config.toml
init_std_o = 0.0383
init_std_down = 0.0441
lr = 0.0132
Each number is 500 + 25 x the weight over the matrix's rms, rounded and kept within 0 to 999. Layers, rows and columns count from 0. Numbers have three digits each.

# up: layer 4 MLP up, 512x384, rms 0.0426, rows 218-234, columns 128-255
# down: layer 4 MLP down (transposed), 512x384, rms 0.0442, rows 218-233, columns 128-255
# gate: layer 4 MLP gate, 512x384, rms 0.0458, rows 219-234, columns 128-255
up218:516505518544502483492522479468505529520519498515505480491518483487483545537490479489455524512478468513485514505459487478476520484513473524518457460468482474503488487472487508472515541509529490536522511494476535498446509540491504484501514511456497512523508496454545535496493489536521503476491503469509503487524466477487491516548495492463549540501466484503565585511518451508496508518489
down218:526501528550489543444571465495489516512513540516531480483516477503462488512526460493424445491533463481510466498468516511496511521502494471516500479479483512526457462531505519471509511497487534496536563478507494492522457497524507485518535505530514479514484519495536526482504477565470478519522483495541497471484451486465499471532433493479520509498503509560526542495485498493511531491491
gate219:450470487515516483464505522461488487505504513473499444514498480485526477460472513453514476499477485528515576512519513545508554494513516503491515525495491522465444512526489458495508532556494473513489531497490527531529478480475501489480464552537507470478533478556500495492519465497531487497503514482509491515553503492504506512510504500486493515470475487477504485504542512493514455503484
up219:489486487526521504511448476516503493471512495498537527504497514489517533532486481481487520480502496513499522513521453528503541506503495510499484511486495500495488472514521503482533490523505445477506502483507472548506532524552514547481520477483538483477452508497503515478512531512482501504515484482477489471495478508496471568508487499511443522491479498511497532492513481518519538532542
down219:483439487507470519496487500496497503530543527513499479496512516519507522463477479514480519458503514542528492480475517507491494500513499514540496559506509532537511459458506515518540518503522509488514499518478487453516533462432501493544501506483487448484493531452461494492524457538537508499527467531495479515464441502513474512521487507489477533522488505509520506504506465494506509479507
gate220:467523466522455543521515478503478490480474523471520516490496477484478489504474491491483503530509468524491522490488504491482495528506464517489458529540484475461480475465532506514490528529490507465478492498511465498503477446560525478519492487518542463507486520528479525517492501487511476480480532533506475471555503546520484454487502478516499512506472543568528491506514528547517544527499
up220:501458525488528507477462493450484491497479492505509499459505537529503518487545524472480492502531498509470528489503472531542499517511452496498544492518486497512495451468551514455536498524489531498495545524508505501482516503495552493520461477523534499468519526518493473493525489509493509517545471538477482490491549486485503511515531500495514524487434491475458478486500473506528521544517
down220:431420534486474484521441516530489517503514525504498529479492505487512485497526519493459480491494479495520493514477497483512484499544485478495532495505467493459497461471479488481500490519483501514523489536472459454509489507501499483498472522511515545516508515489487459517517515519506540533472493513501458512494553499480485510531517484490527465452469459564419553502479507487487498501555
gate221:503520509481513506479478507489543521481503496515498476502506527520537511508450474517484494474505522499487510511445496458533461554513503500507527507533492515496513546481459471492549483499526520557480492501482529507513503488522468472496467479526507499509479526522487495480502519500537546510496492484476446487501478495511515497511519500491467463516536480519539484521508516504528504537537
up221:477495493489505543491471495500474457467525505507511510438524509519547458493510498500505522514500496473531497515485535477550491493542530489512469472486519468475520527503561480508513493481517482483492510521507508522530546488486504518444509490497505546510541545524513481516551511530542516519483522505517484516510426491480490513464523480483531486536499500492433525501484551479522517517494
down221:489521464516498525483521517453518451471522470509488520517530479497502509489462508499544502491528473516530492478492483516496468488481501511508535498502494486496490532494505525542519523494493547518505520525527500466478522490553518516513497491527527540471493541505465476484508494530528475511490505488467508509484533514452470509475511440484459435507482506497487517464492504513452506495500
gate222:467509525491512465463483482509482459513478480510470501471454476479538521456478505505468523495506478526512490492484500443449515540499504482499500525491457476484460473517506537492447498458496542497493462529480507527465508546450509516485486547480476462478523505519485456477517489543499488481504478483480511449528469508533472472517503510471502507507521505513507510483514489493463497491520
up222:486475537496522492518478480531514452435488505483455469520489511523453472546547497430521498532514522497471516523510526485467514469532476512474509466531466504483512498503483496515490472483487514497491498512464474500491501527483484528473511459525475491530489538521507510495484526517487504499509488507556471526504460500546484437534518506472440496518486521468496489506509515476509491537469
down222:465499487494479504524540510474496527477509509524472465456517478509475492490553450476498469489498538497521509497489538451528490451460499479502494481503505501537522498503481537489479483499488535553523544542485524498507489490544445544496494484482493446564515478477538475507492489499429494456513496527513549521503484503478468441452488515462500503497509538533467469512501496449537526467490
gate223:564513522480499542496497513520550492477488479506496483537509515495515502476419531523494567528459551499498491536502466545525470507489515494492469499471446494484474463523461498444502545527478533506494478499535518507498487514513478477495530467493502541486474496519500545512474486494508505495456530538458505511462509490476492497477514469537530527531510529519487511468525528440483534481539
up223:450531498498515489473486510481476542487489527487496498501429516457523495506531519477505447527471508473561546488519514508504490496496486522544501502494508474517535515474475535504484484516514515470541506507445533497477494479457506492466496504444495502504473495556539529471483481459478497501456525481496457445488497544482538469542481480499495481494547444480508516512509514482498487510478
down223:554516514487536503489538493541561506481501486486497497494544515541511536539485504494486568523429503501498523523513499510530428525513503475505498500498487506447503521544487506498485553549456488543497482509550507489493505509511531467508554486523487473495481495477491523526472464500512496499493513525469501539459502475494494488448471504502505520477486507499486480458482500469472495496519
gate224:532488511475524460535522503482471503466474474490516486554469467521435526542529506467525475507486475493492510558534504543482502491446464483534485499505509492528529491480481512525500475509546494516497477510478532509489448495429517505528512511548507506531486504515506518495492501498476453495500496487531496506472521504485492537471479475512529501517487523509490483511498494489512493478488
up224:466531485515502466458515510514499519531508547507522525484494488516505461466463519491496503504497450496492463501496521547521497528521497517532490508478507557528472525502512520459504457484541507537486482495510504493498469505537465521498484514504489483527515501443482523518505530501465527473493507464500526528541487543508525524486552562491508498499491475491476476514465535506495483491507
down224:529525478498499498525500488496513493518511496497506512486515495476530468500526518509522502503484486479482501509512515479512525504514509461479519500501512510513496484495521477511479492512511534490519522499503498479473513463497477529490472540519518478541490504513530514486509536507500492506448494529548512516470554489514557518506537491521482551469462511538483487515535505492443504478501
gate225:440500519472485487455453510518500537490497553488493510544518521485528457536540488478480458537514453496536497540465442519509501476508428508527491488501491467495466493491503453493450486544518540510477538502497529479488529493499535440536519496526512520529481548538502496524508474503529508492494493486496509472510490504495514490519476503518526485486472499490503529516468457514501496534547
up225:501485490492477478521430495547490520483510531464504473505510515502520495497532505450481504498550503512487485484493505522505512489524489471508497460526456496490494519492469501479486500496510524494533505476495530505474484528524506510491513518544510556491487518518498501450515492494539498544488528464468476472470464512490535486498454505454490462453483472482546530515495487500458477510491
down225:539491503501521498497565510492492498535487452515492519464486473556501521526531546493531518502480521505515526498540548520526506530470491505521471524490487508516492501484514486495492484484473463526479480511515482533491471471481483519450520491506510451486518492478507528514495537502451555528474507506472494487490542530470462492523539537568514511492510471516476463468538494502542480532460
gate226:515514488511500472498495528450479513532482495507497478478536503486514515547506510500481497505467509536489484527507507473454518493507488446503541510501513480514528492484485520535487515505528462524479490479474471492500504534532499526489521508510519532490518540489517487487499455519500521513493552458497505491491496514499524517569523509531500509525494494508510485515510503470522504500497
up226:535500470522478466508551491556517472519478479473538477522481478430482464499499476474476518540552480557493487506552522479532514440531495574492495512525530475492499483489525509479481516535456457450472550501499496483493472562463504537480519516446436503493534533486527509482487498493499455486546482488543510475488496491557502493505490507519489476514539484506512490488539519523471527493502
down226:493482477530451528507499481508487489506527413483481492489512502485494477551516508468536471490489497472509525501478504519515542493547470502517502485500453512503487499482522462484507503525504492497494519504482462448533495475500510482509500524545504495478477452490489497493447492464563509488478482499521511528453503473514524525505491493521511480483482501509497504508525522489513489462480
gate227:477455501507507533485528514467507477482539474484498508486493517499448502516504548513504457506477486477446467489475510523489502516467532495501500485494517518518552513452524465523461500504490481477490487499535508485534539511498441461505455515492478483490483483491515519470437479485465504527496519505488445564494505520501496493513462508490494550506472461512525453505471466524495515479512
up227:553524482531494476505453505482504498484529536547516501482454509482527515515470470517519502528508512551496503489497485483459545487464500517510494489500487463486526512495484536482485565471508492510487439492502443519490522518485505517506514450478462538488563453454443509498483531539476504509475469510522488517502531464496527486495487500528508504518521481540547515505487507514498535532501
down227:526494512480498532530493472504535512528503527494524486505505494483450423481515512533516458516478507502501506484500498480495538503522480485490528492488481551496488487459491479500508472470497499454475486487493482453520538512502518508483519489471508513493497536507518484523515528482510527534516489466472527517494513497522456526563504474482510493498496466547539464517486521509508486483464
gate228:526503515528479480497459505472542513466500548522487465491475506509484509466504481529523528463495522456511527494519519485492530503495486465517457459489498492522487521480529480501507467499498506486489493535488484512493500482468515479526538519460474452471474515512536512495505504517496513493552546522475441465502537492476526499506509534525538491479519493519462465544492509479552516497508
up228:477498495493492511505510549516484509548535445504486525475508485474506507468486495497477520490498481484518479516492511523486449505532518488522505506500487502466520497504533469498478493480503518475498505502454475532479505486524477483492496489505497500494494503509507479469515493541513570480480499499534483511499496534510505463518509489486496515484491499534537527479525539492510505534503
down228:479497480517511538512534505479502505502510479475511481487532498490504469484471513468487505496543520474495454489507528484464517513467508510494501507520488463467478529465521463540498491535535527494471497499458505487469481489493520541518551469457468522538465498492490507511518500523516465521532505484463555528472450494478499488483500485486501497479554505515464507528491497506478439464476
gate229:496481478504503506506502525516520492435485509487518485546511506532473490443475521483542488504505496493501469537454488480480479444473484482527477500519471481537528506452507484504471531495513503525552476495511488531447468470511461515510481468482527501513456518489518503561489499498457487463526488473546501515491473494514491511495470518491503517508495543498520499478481486523548411475462
up229:476518497539471515500534517504434523556461517507472509471534495482509499481492484527540522509510528492541547488558504492471480449463510575535483515501514506530489468487523547493497510512520472476480472480508498503508534500453520459532517498482472486503493510498455516470482516513461506522482509509478489475479505510521433450515498491490478505522499517493523485501518481476478509530504
down229:454487439518473505525491478477486446489516518514490482500523524480479520481476487496516507485472525490497457536528534467521437450457547511549493477520497484515512472503531504447486520535461507483528461491526485503486493493528468481486554497510468510477486497518538490453480470480468501540457464495466493490510485508506461528521515523468553515521500519495465493482523450511470535526500
gate230:485483511512487470516498505446519509490481481510484520485513507497509449514519488482513472448461502468481477533507480463473437472498519474484505514476432501511492483479521484488437490480491439488527530493470530483460497493513520528462471504524507516468540497528516519493502502516550517444491495448537497520493477489543516505471518501502511518537529505510499512540504437499496464489502
up230:505497489487509419519473503577516460514493506495466470535484471476487515500511492486513517506502481446483519531467468503556504525521502470479509522486528504529485451521510452493516502508487501509494481516517462539513470499512469477519528498475495506510531507484490481512496500512475469510546490507537506466542503479465477494515524468462476483455507556487475501502449445472478472501483
down230:525492499504517508525469506466506527497498528450548539566482528491498522469495515530489459510515529478473477465479497555483544514500513499500523510498483497463493482545566450510537531505553532531515504496505474517481495491455537474533499498476515490515524502493501520526481533526517517512524482461477461507507491559495464512492511468496504449511485514507510508521478482511443449554510
gate231:482498541547529551483483506500512498465471530482498465538526495507485463461509499473531477492504485490512517518475449519481506483516496457510511531487500501526507490465519494519480495513508472498500499478518532493491516479493530482508499499492498488503513503526493515505453462456498472465494508488487520505534501494519504510489487473505536498495514468507540458518527497507530483513511
up231:453543492492531457519528534499542491523480516446526513516554488510519478547467506472532468515541498539437538510558484508487464492497517514463490462469524432519491513480520490493508569466506452520464499466555544489523521522507478525532537472480507506533508538522495495522455500508466519472449515481468450512489532485520500523497504482482489500503518485532510467413530499473493528507519
down231:470518497527550447478489520490504504499494518475519468510522488499501506523459502461511500500577510512472538518548504479503514494518507475516530476503519455532481515480490485490464535508483454488443498481526526515480511501515477503550496504499486508538497536515543506513479501474451495439457533506463445545483486482487506550548489495453522497530519469481503485441526481473527484512564
gate232:490517530515516467516498493504531515499496464495465488473518523474496516434469508480516480534483464458510517551496493490455515533476524506511501538512490503507564523472511536512523507532528527502466489491490518534459489482501542510533515544468534539531526491509476505543473498498512491516521498529504474508525501500514490509496509479469477479534452488488563530467514498444492477487524
up232:524488498494555571526500490452499479501513487490478514493500503496510457480518498467499480497529470475430513541507514510483502523518488506492479470496493529500517511497515521482483508487485479486469503505514518487522478465512464522516502482481473527520514504524555522450465478548530465508558487464515470464504483524535449455475490472480465532474474490547539458473523514521556543489491
down232:510476516522529507514494493498483470523542487490475470498446520504522501487507474508527491530510535468501468516485482479517485503504505497523493470500482514515534500470538505473475452470476481477462493499538468472523496514519508524536488512465511530480539527516513507513438448498530496507516475472497494452505513538488503526468504482471477531492471507507558505472527488533590514499510
gate233:492478470526524468549534501477490467455491498473539471511517526465523493521478524520525466477508513513470494466506487536502496483500530511483487524494483504532526472492499519495461487481521510516496502481498486504510485487474507511495486506516485464507522490473480450533493496495489500525532499465490440524514480485539521518500537501428484502526510497518534541497473522456532467498508
up233:494476479466473496500487496522475511474542471486525514524531549481462471497501481478540457501469491527446532457498498533490479510500487485497502479512526507472541498555506503461473544488496491483487516514499488500526473509476469576491534480520534455479449500505514478512540521495511500491522491517474500495481536523523462501518484502494479486505482473457533482471489512486502554484519
down233:502480513490503471509515493536512514534476500488475533522540503494520512480481499530534487458482481470489522506525512493492487506495497499469455541510460505542500544508466512508509544520517508494518512497451510496537482461487497525487508531492537512486541498477513488508511535508505537538498495512497552509472516485489499504484510545497513504473485520476487514486534516485440535484487
gate234:509488534532526506482500524502481517531530482474492462493479475495489475505491478496479510525492499505497516466516491502506526502486523539473521533529468477477469477465494526496530511514476497569501455504483505538475552517536540474504551454467523519483459499532504465501503498487489488499497556525435442519588487465515530483499499482501485520517491505497528497502445497512520505501515
up234:545493469501465491512484486492509511488500521545494421444501537475530491476548493525516490476515518489462527511520482492574552532485543484463520554472515524508504536526501482502482533492505508501508519504489518485544481484519468513510511527542472495493491505489448521524505531501485479507482505543490503493471499491478504491495503486543496511489501456505472460493516479558520474518516